Weights of a small transformer language model.
Size: 12 layers, width 320, 5 heads of 64 (1 for keys and values), MLP 1280 SwiGLU, vocabulary 8943, 23.4M parameters.
Each number is 500 + 40 x the weight over the matrix's rms, rounded and kept within 0 to 999. Layers, rows and columns count from 0. Numbers have three digits each.

# layer 6 MLP up, 1280x320, rms 0.146, rows 85-165, columns 240-319
485500430522523518517506488508435590476395472505417487466531484518514522468523502464435462485462454519398492485567470466567477450545500511477534486571522581553528551506529493428561356444533461515487490479471455482547495427473511534596485493
537466529505487523517478488504460441532452539433496470461572546464470521485566546497534436442462476500520500516459594475534490472546445531512475497536459550500503510514498543472507523496474480515569476592430495537552521514413494600535497476
455498500494481458437540527470536490473536484445518558464521538485519473486531505511510518514541427531487535486464494498589555469520538467535466488548479580565496513511501457500531505479522419474472577410597543501533513557525388592515513532
516532491477465451566543630537459523478490437460496514480490481501528441434499521494558480469486524553513478607551496505545475418524460509534574503502532523496494466474530490469501537468495561444571473479424542603554437520497507495428460449
435479493482510499508528481516509510517548531550541436476547463431538575513476586540407483468490477481541466410466551481516515490461546505497428519500527504556489489481517523359521448434510558485542479480453539459483508504422474542509569477
459531491499519490551561514484538480505479427515471571465490480485474516457536472499428485486525539472509524503485539532476445510470486488557541501472419414528454472501457570464503431474473430549446489489532477580561569504480517524511440480
498474581530474487527547510533497531507461528497468553507454526527454509520568459474477539525549479507440499569512459496531555454580489507477534426484456496498487497527471579515522514509413447464481434579502464493498554498515567484519465501
490556503527524509577501506545515490494463456498485507499506511468485505525521550485500541407515476387498466566555525506474530497474397554463503483483445555475478482517545510497487491476497477498529477571459486557499526501576509477433543547
481525477499575463475510525465500546487417533474534473511526437508541427577519522454441474471512467474532565450438500534475474515530486477457434462532468533461515503550577519617560509512499520442538432525507498522515515508506514517512518499
518479598490548451481501517514523503513422498507525487520436500531491560476507519521473472491600494479482489528537537490484460495483480490452499474463527469454533496476495481481475510502536535476482497504503559485554500534501471543526550508
532593502437502494506559482492460575537418511511554573497500458402523492486543471507438526494525420568497516494523488446527457490516491474442491481522504482485433485500490522553499495480519457509407484506527550460484417428433473585472422435
511520517496497477460481541455513430464451522506532501484471608485466496469553414490507400485525526450521518470467531470572568560525454562536466452510503470424508548483496489571466596538557513390526459508499493487524492546488476529558522427
494423588467535493521489517533543527515569462533557477506563532545526486511499479489518590482571515511564492484472557509479530427473556510548538519436486538458480589500534527459479537517567515564450431541445483491547545527493454516526487496
455498502513599535463522475552648522483461488512502537503510479489489510532450550562455494475529530535448438497535490513522480505441522480509521498446525481489504521489500516470551522536537488536489546462558576495529480541432446462483481520
515557507517496523460535487513436458464388502515537480543479523476496554401518540480494518506534485509563501483463439441484530555539443554458525540573502513539471525467513480515500455573507557474491521514484478402513581506537497504463450550
508554497574460470556490476511465528477487414473478476373496468483570596463570548562495531447589476524466486522487521525560464563514483605484554499474522545546459491458569468434469468485427478481463485490500483506464465440539482373481515508
441571573490538475539500447496553489545574520493558492548492519476405623474502533446528436494548537555503472522483529522447583498534437531501555454471486489583528462538524580551565495515558450523532468515596489504451392479473456449571492547
439515477517520538528403496407481491548479417470470524650512482419478525530517479442547459493478482489390567484499495541506434537570565572549481491553541521480485439496407490493471551474487527515494560517519505543442495438386502425568477510
465500507481492460479477488520484493465522497528518490495460488518525437429463479489506468527531430498478422460498519497465524437486462464458557593412476501494517553533526508504449479471521481506428577420435488431501564500516579475498494504
535441448461559491500461542493439526441421543541478423481525638444473564453531479529485517503449470540459548528503501586523518523460472442479511476540521517497430459502424532547479519467438532482498484503498545506584512498571471553558493492
399552496613517447504508482501598524473490429454469530503431431489511483448484533561480521472535529527487549539547519548516475505448455510535501521470480395494464530523486567460543504525563469481411428490520525474511573541488479493550572553
512481509457458524448500516527476486522500518476425499449395501491538490506476552430466475446500568514489455507517497541465463469550528514543540494451486532450510535461481501493504442520513549493442479455497454457468492479470463465405565526
436522395507484437562463565443486559565451519522497445538466522474472509477494473529519468494489477460490465465496581522548477450546518508439539435552496556491554515556506405549477521532533501547512418429546538548427484492420456465500442472
494536446561532496458470509549457495512522423546498533421565500485500476512562472513541465469528474503519550552473461429501392543390458510513501539570551568506555510476519454533407488546511526472482494527516552541504514550518500505432454492
482531488525515488464529511509525485491405394475504503427467495530490475533504540599537502495479478560512616483474493532504531507480587490504527509520508524481536503477467456540518466505500455530608487537499477569444494510524419453541630510
489569484537459483499480479463500590474481470478467430477526492567503513511556528530542440540434479499518457542506500390492484463455459523444513501459408547487509490527545449474503567473554472502507569464457477505504490483476468494514509515
504490454515523491436508467474423568530474459496507461536497496492534526522516429506473486527541496378565469510524404513552443480519492525483521432492457499499566505519520496450483467472530480443454521495430481516496508516465499532492571546
428492526512454494500480447512525495443500431501523447519554481534478506479476511494474481472489512506481513543503477536511495431542530434462535533533475493467422512556445429496534517490490506523519468536546584489490531497554579468549495529
450517433480491525568542526541488535506511555559520404517595531551473476494556553513476500574455557505535480521486536454444515581487518476469506479493520516515500564490499508479430460465447486510487495457537408515597500481441532544531468488
526543427493480531534437479471510526483552554475499476467452517467524511481497507488536456466493511499562570471524592489486527535533635507559507506503520504456534492466467453506516489560479448479465532485532524486461532515441496458397480577
464531477496486490449466505472494493557473527506516440534529469480512486502489451441499446482525499582515486461476417478455493583461464468498493534501514507539429485611577469452534500490450515471535545470530552525454472468517494519502508442
537504533556437458521553546516468440489517473548471529402429486531453467525461505526469539482576448488475530504493508563482518572483543489454538543489500448559477467483511501494476557621562497494517490491508525518485525533490525541536526487
467530511574441507477485496474479538507473551495573615503500488462510544473430459491467545528451471620519505503542528451561447548464503599500529510513492499498462568533412473463461509511480535530449476554542509530501464503520526452471433491
488469436490523472493553455584421490490445402554489499477487488490495419477485539445506462488474531483585450566526560504517530486547533441536482436429510505486531459515512510504483478507473563486502495477534432568506512444485502514454546493
597441483515465467512465570553505457481536533446480453531495458463478509454499553442519546545497456525495494547532471484509535579454564502488523509470522496490510465442506476467513495532511534538530460558488489497528564450493505524503457509
501513546415523551517415508566477466478500480549570507449517531536424477612516508541506509519470548496536526459542465451482427503452518470527466500509550540500513468496500459500493468514498541481427440511517525462491530512514410560522495598
433526586538483557483509539492532520489556476518492467481505528520482548478520522564541465470450527591487496451483552486473490463439523509568485549547521485443503489416478549491526464486576521568505506512521504435492434501539500510506527502
466457482539477473429504464514485524567509542501487486585542541521533529490499468532470510462528502519516486480519472502561497464475539495445436470515498552467517499441545470479487482496412512615459616496493464425509485539489524511560497416
517497452510507462550438417406467535509530560543576512513488464435488472506528527501495425487476487560424493611574513395490568529516496514533495470483505588501470503488557502374552499547527518514508454516476506427473484529560572487453473470
552516486514494448467448461523477521458503413461493506540525470561468517515483528476510528465531477482472475514469566562514487415464508519546511481474484467477535513484586460490441442514539548510484469525533549445525484566456451485466484470
513492522545519517462508426553473489548510524527503478435468476527546516440477486467531560511491439481514568483538503521436454449469446537582577475479519483470470494466515375534505510451476518523521491501505488474527549478546510571506478516
500511468483510512488581499507439465521459566491474445467500418511478571446469478463492463533518496466452515462535492506523479485528530526473446553529477495500493518464530481515469532548436575494506515498496461520515470525448438471483549521
500568437566497494446527416506453477530512524520532469512504509462515466498503506456478416533509510516522492461533565523446502526494561547509499483531584487491494580428498496550498506574511523510460520474528447516512484479514521476517525486
492531491502573529542599548524445507543454555522468575479496499468500482381496521502439531500514481467464512525528505469543429544463490426491517533578476531508519451465544452522435528486533458497511543460530473516541561516503610515468454516
536408497432463491476567515506580503505465508512414516423526511524540473478518500412508521532489546494536468445510577476531500500490523485472525522449496475428511479510450559520546504495499550510542499440474422553439469524498531554471527530
502514566489524444507558485535466483507454514526531472513487473561485558541489518524496538512549517505446470521511535459451474497611507417482464535397566564567503531451562480503482527512455446582483529460462594536509488465549490510502500512
508453493425519466561509463510453449474506444567426451519477523445440434530480447563565479497561523539523460495503467511579496508454454560465501467436453550472476449502483500553442617527490558423472505527512514426500476449588481545510508516
570508460495486428479466542525565546498509510436515423492551464452505447512481561522483470506558552515528495487488475502517544511476525415549443506536547480541480468455475461486498582511504574506446493500508443486539542555553496498494557547
526487502503523513526496507527535515497467560460495575573454508540566530483523471488532364450513496460559507533422512458474489554531512489477475485455521568427463514497516526496480530535511433412479524473527483447477491451534504502459499588
506496480439556515475575422493556465494500458486490502476504512478481515480527519536475507548485447440387452561515529492514457515514530576560426555533495502522479492577550507453525487552558538483558483422513529454573428474529499470557457539
474508522443483526543428517505401491539486391473430482554493519521476531539399480586473613504467492469540498612420510517546482582475557487486577465487481503503490530503495471558448469441443505501528562476489504562521476537505424473464416442
530522523543500445504538558445484429548491598530515533513540520528510518524476483458503508530496513464522441417492496519549522515524491501473475509501460571469506499513498509564489550551500469491484492496517544468534452535509491448535497496
480479516522525559551546461525462452516440460510532576495374490429499511521535496555462501501497434517482423502528516525508503521531470476510557419484522490534486481495467517580549472507494539456576479502513562505477524457495426494521486530
498536554480498507510563389478487520487511503552459505520439506539408490536468491514484532568530445505532477434523469492453494509480405483496513455493564542420522525490564459518470534483441536440535504507473463545528520491562460474512452499
505487516470479461503550477494485458496514557534561528474492476444487512519530434547536511474501490521534543461520474566531458499525574477461562485538526431524497505509491456529534479482498510463531493521504541480552531549538441529469457530
410484509426515479494490523540492518526471566513513478441499569517515516560481458457453539479531501514423541480502550507481520479432564553477524487494485499457408593498442504568513483512489500500499509506474480477512507518448489494545519484
547414441508512523558508547481493436488500475458516479486521513532467500437534459566483496510552546511523534542561450515406423478474479591552484546524525523446487507580570546565508472569482500484508554547451557548474440498451512459531502462
511504530539453408423541446475497541505464537570499528521511541519422525526500508528521522566485493504565554477456525538582488516443444488531527524531464435477549546542533532478461504486477481518462532486470398520529490560557503505517473548
397537492513496503566520398500461556497550467519542543480503510481538511520510519498496524445559505479532485473461519413507618444510526476474463503476497467464511488452552534474492427565552506466539504450459475448474538471492482535495518467
465500459503535479478500526479544524472495491470479497517566531558463457475582529552532488599450517438422488522515485465516447508520491413455471524526532464549461553583492514543459457476509427522561513497452587468482493490550535509510498494
479523404459456470514511578531561549506443565439484463451451506547496511464534457549499490526518489536492450465478487464455514489497440469495529441478498563491557505503505493517451474545487449494430515533527506494500502488510514455516521451
477540546475466431496552527532459532436499637550538532586470478487420493545556541503496564476540435430471462509446523495543473469471526483569494439485440497500542530501515480524499553488546446513495536485509435575500496559405477522454576509
482507524485542494465545512449527522509492481504511479438542470466527540455478509574489454469461468502565556558448479399504492509481477463521490469559572485492516550538528605519524441556530503406504513466540509532534496447551472463493456413
524514524489515501505505430466494499486568538411509462487520526484517521490438492484496497473517560499540491549596576516454509435499520548504554504513490523503466500508494484520492585480493509469624484466519504529497438527570501506508436545
447567562560520435518511529478530564482510550519561429589523473478430463411489555521494533473563501476448481464512529449418429560487487506522540528580491539419475538556532453514451555525470528553514526532516468471470443532494521543504444506
473493470489488473516515500551502487462463524530482478529512595474520481519452533560568476540482472488484558518489515507487522493498470512537501461520520428514572477535490512522512496523509481508488502541465440532476488580507537483530496526
557479557554407504506543452481546472453500525497537517542466479496597448495496548502529496416549508537478477528515490454516429460536523504471473471523473491471648472451507434475532534508455456490495526557485403444553537570431500540524453573
498465440478442466479536571523512521522578512472463497491489541532534533426458412429468439576619491490496584513440566480458507443506501463482490456489508499410531492459496438448479472557492527437483499422495489495560510538444511538531515466
504523474563424402514486499392544461491583497463531539463509553516441478421467429496443462541515488521450473516497549407553545475534478394445497519446468526458509459520542488581532491561485439478562372502528510450488492553502485428489523454
499565497471490489503544458475508472473517453558505522552470553525495543522495489507503535615540544500516537441449559451536457487487507516417585477562472521499527502517517475521474509526470549482513484429477504520497470520437455435524481571
470506489563506504513553480500488525556442500524587451489525489476474497519430548484471542483522531482529533488506534478521516491540467471516468509475489442484524436483542493513472478475495489463519496450461527545548534462488529518456446454
481478479506532471507501547463482486521450510465468452511529534482529517391507540535553506500444530480506487476485502535438508468494501433505509555480539447477485492484584497525498504516576507586423464472547500525442545495484469482465529542
525430506481480550497479446506512513554490468496474611497500447570507496435494447477482511508538459539529509510523523426539473487517491560523526455501525523525453477483502537576448553492487489497495464475454451505462474519463557459485489504
509539503529561441537598542552561442495435480449509519474496485487489522459453487471501519533529497523460450503512433525548492528466476481550529514521536439532471480535509458531565467537478524584532552503458518504547485475505481560510517521
535485502536530548496508445520493447494488533449595534535438477489592528561488469482483430512515451496535540484493440558504469472567617572446522443492520457498536559420542542519456458467538550459553505443525550517479453570496443522573570490
523506447475508506443544570473460529487508549492462479516483553525534541530465445431610536481549538459498611524506541599538512470588501486515443469482564546548502514588528429533483511502524561556448484466471457506470567450531483431536415526
441560518531434516503487527450526487497492487482474550612522476498464559529458593518488498446487468471561477439475464425489446496457463526500521515489443519511492455517456455519430525449569553453473428494587454470419524521458481540563492480
594522533500508532516497482464570522502542444427458508535452458552554563457505586542513562532464574469500444423548526451532470457504551491489528438472546556490475487568503515487568497483517493508444525505506542535548532491543485542550527563
548498491487503539498529445495501448540527540488442530557560501567576499526488427432535465468474457504476527534510512566494464491490471530470475493549516484509455494472479562559562549541570482528456432487508534513558562488506517456458536516
511486490478502518525487545587482466593508508528552516555430536569528465408529508553468551447504488457481494466513544468492500471458528545453559487532495562563535465495514504466564517512508561465524504485599554515507493453581555532510484371
492486528513493496450463468601516456484502564505519513476483583539387484375481498559537451533516586490461518458449471462529494513452488486521546488450471535513410532468430468493539529473402492524503547527548498525593521531436495482458545437